Each number is 500 + 25 x the weight over its row's rms, rounded and kept within 0 to 999. Layers, rows and columns count from 0. Numbers have three digits each. The size before them is the row's rms in percent of the matrix's.

# down: layer 9 MLP down (transposed), 768x192, rms 0.085, rows 481-512, columns 0-95
# up: layer 9 MLP up, 768x192, rms 0.088, rows 482-513, columns 0-95
down481 096:469534476525450472507516486492530494522510472432481486428499501540475492504507529481456511480506451527512531488518535485553525486511510504532509499470479508496518501473499531494531510442502542502476514500473483495545468534483520521532485504491506538488504539510482534536496491464515527543
up482 100:447499464455508504490500505517480538467482510520483516488518491511549448507518498497488496524487492554494465488508538516531505509512566488524530482481490493499500508452531487529517453510510496551478424539547536479481541520542507504450492475536525549491503521523497488509490529483483479502
down482 092:543482529521467541488499475498490480486516492480501508515491530461505569491511466519510478490497467489504507501500471480474505446499490480469513540552518508485522494562477503508522559531513504452500544475474461570512456515477499505543525513509451504501459478496513493497518486541493527495
up483 092:505479472489485521450498527464535530498534539517543548471524543506523487495566488495475484512475510541524504493475529556495482505462502496465510526463526534482524524495568486505456465484500490506519510483482512502498486482502490467503496470461471487496520480481494463444504519454553503488
down483 093:488514542463529505510479503540530512520493460482469517504501492476495491510430556507522512506505473490543494488481464478514497522477483524553480444526476460537404501476445494509465517509522503496506483528486484522502544483502513500471487542507500510507528533493486514482524484511480510473
up484 094:484477491493491518515525490506496494482523490497490482461512500498485480507446505538528538509496467494540476470525534476549514479499573523521485480553526481502518489465498482487462490508513509526486458522554508519489513466532502483508491500482507516511489504507501489503447530491501464482
down484 100:461508470488471477516487489475503489554481506498474510501505532494530528540471455501509501504455519460467473508462503541461532556485524453486495512436483529516517484505487485452496516502522508529493482485484502446463500488486549532533506471458525544470488494523504483494495482530510518481
up485 151:487506539476502518498534507452529543467518489515496477496503494473469461494525485502488477495483440540521501498504536536464503477523497488512480544482556528478505488552530541483550520498532535523513481491526485523457489468552506513493494462496491490490461457491480481525495522495511499479
down485 109:478491517492497472497514501476512550509507532481481477524518484515449494511534521521520496529500471520522492495519484509483445515511511503501522535481490509431377484537518497477497521492544513512515503511502481520475507484518496512527484499506514524509477498554488500490531485485533506477
up486 095:492489493528455489489471503523470542491503512517462548466490460524550542517545486495497530499493482527519451491488515465524523506478522456503512504495509475516513485529512486525520472509507478514497481514505509438477508522554515539515515480498533485487496458516494461493502493529508529476
down486 097:515503503499501505499513475487517494492451493475523525502520535514482497510498534524480472465486521517460533502503494500489493527503476510452523492553487456487484518466535529520513466496515532458522513539500451535476463479488519488469517529495484543525501506509491523500457535489514470516
up487 087:491490474493473495520503477509466525500483526490518522522504506532498516516511511525489515479521527529468470499531499505498504489462490450475506483481517492515507490496506501511479503533565505524483453516550509519484546468513546509475472507532508505490508524502548478497484488492498538474
down487 083:518515517507537512471501464466545476464511509532482506480510494504485497472484500439489554523544475465527509486470513501507541477518547523494484538514486484483487536520540490498543536505474496511498518469471495487476512549487475517508491512434481517535489479468496508485517482474479492531
up488 108:496518493483511486472527469503552527472449507470497496501495504516515511512499462535523490516485484480513497522523504468525527498502535457505516494480532471524511477507514506502505469500530497554507461544559505540533489506582525510507507451468482509520463491498489457462469479499512517493
down488 110:545501543469451490507511521496502494506498504519504477460515488537527525494489478497474517466477522441516534491502515476474523490496478533511492524526506523528450484540515494512535502529471510531453484465553501526473488518545499494517489512465465492479497537475508533539519480523489489514
up489 113:509519524482508535475517519460504485505480500521478457543487524514505485505521506488522496440537460520489464514487496491469529455517465469469471509491465490493557470478539498488506489527524520500466508474496492514492473500548487511481506505478485515466495447554497445516514511442502517509
down489 126:509465482494479532550498495524459497529491496525542508468487553541510499491532495472491457510550469509505538480487521527469552490483507563508463485501522483491462499547515507497471470521547452492505514500522489480484522492522492481501512482491539494494524452510557492492497524514541490475
up490 096:499524517535564523489475505468539513489525456514515444459486436473495532484493515527474520503478497518485483463504498510478513493468490510508512495512485506511491510511481513543488482520485482526507455503496515490455501502498479536520487492521538538513508540504489484486452518510542455484
down490 095:520500468470517515504504511499497494511498502475481533568506526531536459505504466481499464446518502498507506532518511486513469485508488481463481516476535495486538496527538528456487463488509478463480517514498473510527508513461527459491507518506500488474500497502537501528517477513465517513
up491 109:488504538454512501481523484521507551478490507479480520496516524519506503499503466557514511497506459527485475473531462482466521473513466443493548553515525564508508450513542520473484490534508468487510505520504520524490515497524536504502551505471488529475456508495504446477509514486482534505
down491 115:495497480517513524507495528492505487521533499485492512506522541513515482503480462482505444522506539485486558552506492532488494546491547494557488494521502498500503546544477479515505491490462513470483487473532534490478456543526523520481458462494508513530466472463505531504483529505470506488
up492 136:510501541527483510464537470453482491512515499514527500519488440503514485498507464518505550448526498514505503479484489546504538437483486499527519474488480535489550520454527473488506544496555504512463504473491486495542477546528492518513456474520493503450485437560487429516483516469484500484
down492 158:458500449497449486509500528479508509499521483507498514520502524482466487520531468499487498517521490502523510528506488519501529490443461499506449495518534464495529486547489530519477487543515514514517475548509515505526476479541491502554556486468496525464492427535513480461498514514522516451
up493 079:488469468478499483519518492491499459467509484507526487483485541511516529490497505546496485514477519496494510531512493526471464500489530459488501505486532524504522506518570492528487450533489455512458469473538528535513468481494502498514513512480508493482485478498463477491437513494534479511
down493 083:500491538532471501516512502507522547516501520492514521505521483503458498512461488439529499457498499508506511480516485499532506511522476535485517481457443472494479511452469502423522516522497503508517508509476489487483523472519503512481496495508498458523500498513504490473526482499524527473
up494 086:517488519473440523487521472508452538531485481488519559487489490497489530522482525533501508475477515544515483509517461522493510482474536469485489509495492532488538477520526514524540527501488535554516485493515513485496497477502518509508502464544485501447468463509507485512435538492495493508
down494 096:458538493541504478446505468473529497488555464469531485510496426513558516452476433460484489528508437472504473541548529469477522530486454501503485492481492508465499502516504502451485497461494523489504487509502470482510481500473513497482507498492526476507491521512505542483517492504497527507
up495 088:507505499505499498510511536473463521465477475499484478469489478516472484529471512475504530491456481503489486522494449479545522481484482497526516484541554542505496490493479507488516474562518509451501505518507469483492516496536522534461482447500518487520521512513547515468417507510449499492
down495 090:527489503457510504547490481523478495533488513493520540494520539512526536505530503493525508485528497521483504520474499529469509557475494529518478517477498481464462501511520469500501490505500495542453542505493493459524521485479488483503478521507517493536513489509464483500552467472503542518
up496 113:542546555499487522513491534477538476497516487465506502477473466491520468502495428489488516478513472506558510552485463519514505484548520491496475505526472520522531486502537475465513552476520503537515480461520494510494504526495497488506478501479487500496508523546478475526469511479503504527
down496 123:456489501506512512457540502481523518501487469493504514469479446452470560536504512500500520468462524528527491478516510495527524464508483491511452512480546474505518472483488535470481505522478480512466512544565478505486457492558464517510477454496477495478487467541493519467479499513496502506
up497 097:505547531469544511531521491485522520488451496478458500482475453502557521507469491475507527531505460537503472480501483528503506465514512506524465485494477496515486479516500531509530490462507494505521484496495495492493514457487478525534482463512488490515474470506521509477510491505470513509
down497 097:494513510556494481501479490482491529541483506478513485531495508496482462472512491537497516438474511459539519471479469521515546533526482480513493501463511493488553531470518498501483517506504491505491505512530527542506509509471514482473499516465485566465494499491506500546506504509528491474
up498 093:526517496436545478524526481439530489504489479518471450538468524488552551468483462527497512506502486507469495506515492443549523453518471474514509496489465472507490511513515521533528499512504497509546489485455487496479521521492511492527471478489514469468471500482512504495519488484517532512
down498 091:480486516525481491475508498525516520493486531491518487517534456461502456516528511486467494436539500497488505512434521471478475516512525487464501518504520516514527492496481496513481485492485508508493514493504518504507496525513488490530562500495508553520521485588473480508507535499514493476
up499 103:502504527524473497519484505472471529480521479475492498532492498493497506501502459494508519433522486532476460486499505486539500478474483511523518509438474499490532540467537500524531472506524504502522510500478465510484488436503474527526520516509479482483498501551488454526501519513504477466
down499 108:509545477493515454461530498481502519540488513477511482507505507474492481509497548513481498523468519537529494472460472474474479500506501520536512529523479466476491495494471490492491480513481468482506473511447513501517482497475471497524441532484510499522488506479535557488513486518497494474
up500 100:485466475452472501507584498527507496506501501485490520494506522510540508508498499471521515481506464492497505521509533491498505493518556502468475505518522535490511426541531523522513496542524487482488481476538461473468506486581517486485539486500527520474529513507479493477491476470490461523
down500 091:506469522526534534511453513491498527459474513534541505471480455511498473492530511523468459497487500509510505475499477496505489532492501500479545470501475474538460558501525517508505481502510492512550513501508468540507480493437501469508518539493477522507453535495463468521492495470521512521
up501 094:529467515488444482491493461481457525511458458537490512486505495471451508493474524490478529454492467528516457510507472497498530484475496483515487528500516508517556485531471520498532535479483498540509477473501496517481512486489510504498516467564530501521471466488484508510501529504489499476
down501 100:483537505498521516496473515534514495468538481476505517463535485526536485502460465488463467531511489482494541502533426488505498491518482498527514487517462502508459507507477510447490563505491528489498508521508483484489538491468535525502496497468494480507522491471502500499501493456474523473
up502 090:506550482501511505469484501488495473490471515522491476497514513477505534512483512484499513522501497505496478503500536499527503505497501472509441524507522481500500507507484537503549509433519544485491484505484499482466551474493514498505518473509501514508537497511519463508478519471475526510
down502 089:491473570513515492529483500532514484518479457493485517486528492511489482480522503511510496490474495539488504491516494515465500474522520500518537513482485543519465480497464503497496466528499490521499499510505513540510457554488502505526537491492498517486456508489496529518538480516502468473
up503 083:482470489481462510561489477514460510496528438506564497461447522488479526453516507496537538515519488533509521482476519507440518491503477509455500464497492528495529511495514506523492557512479521526473510490494520481496494520513487518518484498514505435480466479530489513474482527486521457502
down503 080:520506516506487501496479493513461501502520519476490503487528462499517495481499470510495512481493482503521507519558525462555477508451514461516538493463508485508524538468497500510488446540507464456555472498495498520569515487523499479498514496482476504485511549505528479545493461517521469491
up504 105:458524496502535517470511528497470500522489491527482525515492500450454476451513460470459520520510464491504510524488534465540537494528479503480512550459507489481519523493519474555505489500512486492544495439527497506507500504536466508493499486499471534459466490513498489557480515475516507507
down504 108:482496509526446504463490494473508491529500503487540499471510482482504497538499498535504482473475514526490504491525533478510442498491521505509533469512545507492482469497476514469520528503505516518468494485501524515494454495471515502543501548525492471552510506483506475452499497540493475464
up505 103:513484511483530532495489515502497525463475536510510444516483520491488510485515506463491489472551472519541473552482498497502525500503491458534498501506530530499530437523515531510495501523515523509496531536483470536493535500537530492529518453497525458452485475485509474486509534490503477511
down505 098:498500533474476513472454500483482488506496462477524530477483473508489489491549497561528490559460503515475515496517495515531460481522525524525535509494520500502451524500479476475513505505531524529477498478555466535494490498495534476464516528496496526542508474471496488490526501487485520493
up506 091:557518557490517525498472498529518506547484491511522481510475447479464459476523511462500536488501485534489495491542504539473511463531485481538478490539499500495488506526478516537484488469497496567485507534505493520499549540494502486447465475490488532476478520494465492486512539479486486463
down506 089:499473454487492507498477487502491481484529498458475527493549600531500542509483537531481499508483492493543526529494484476504455557484519505485503471486504530505475519480503479483508506521494503477491492477500460495514495457510495473534491483504523498522516477481554505510490480510517472539
up507 083:526491526534456484462501503501484516479488527502480512473485481492499494570506498473486495497525471504485477476481519470558498494525513493529529483508484489511524490497534484498488494488468515495489452522505531535470526500512505519527467549507514497524492444531524537501444514462510523522
down507 091:499529527489536531483472541492533464454482483491512479497511514478541530495452462542482491480495481495531532498519469568470524535508550479523466482495489512503515483512510526463479512496462530485541492498510502470521495478475514522468478460511470522535509499494499514483461484538526485517
up508 121:532517522486509482473513503449489485496531459518482527488480499511532475476515482492566517473478478492550513522497492532464503487543505462485473532493515520485506499537527503491543516470532491506509491483526499531541528493504513487444502477507507523448495499507458467523489483506523478514
down508 116:507497497486530497549498525555478516502535483529538452476533530465457505488505464509483553460483525462506506469459565508467522499487476510491497540497506484483537488535491521527472529518474516496500496505513480474480499473509547487497523476447465503475519489531530498484499454461515484510
up509 114:538475541464462494477523466495495501480505465508487488511490512507502499483529451505506504465559453526494526534508487510463488496538456490497488503472495475493534457470565554504500560510501487501535540484477489507470496524482512504535480470497475501451492486459481477488512485478509500547
down509 118:492491512489494573526478537536523546509476476482508494530514493498502463503455550493494522547425475473471484502478471509560486489487478515499512516530516493507493540529488485482522485489464480521485499526478495507461502540497477514471457449486507502507497551549501536492521491491493516504
up510 094:479496514518499484518510489480492543451473540527488514471486516503531458526492498459541509504548498514457517488494526508495492491524523489483526471515501526513523465429504514495505464498504499506519469525511508508437522491569535508519457534472535476498468490560496495481509501479492511504
down510 100:487523536477526501506501516534515491479522472459498532467512458517526537498451436546475523513475496505512489477506457514543497540510516511514491474510521454519497503500478507513478521463478526484525501460489494473550488466463492527443536495495445498487518504476505485502454483522525500506
up511 111:499533554528540508506494490509491526480433495473480501483476487465466490477537479463484485494520465498456465483496479552510512501507533438509503568479479499517542538545512495511543520483501498512521519487491513506501500481495472534502490550492547525496515480533496468505487506540502500496
down511 104:527549465480475517467504500497471470480492483475495536510538466506521478492520469519455503500481503507472491464526549522495476496505512487499505530509524499483544530495500492527487461545550480513546499491539505509491481477476492485503529498471525491507507483452500503560518489477465501513
up512 092:496479486507527502521526525488556476468482508514519459487530511470508486499515463454490520487472470527524502506482509507503487469482525456474496461475511543474510474480523499505521515506551485519464514466530540505516490464476540491494520445417497517474519495491513463522478529521487474469
down512 093:500496526461495539440461506529515548493513471496507537462467496510508492495454496527515501493502517489485475460478445470512499526526534509534495519534524478517498550547500457502470488481461498464521487527485500504491494518550484509502503556531491499539490530478542509487480453486508525497
up513 093:465543508495504494521517525458487473469491491523523457508532425513486490436482522502486503540486471527543524522524518494518499474482494482498503506544561528483506472490530513510482499493527492499572510469533543504501492484494509490469506487494488459512510470468455469477490496496541506533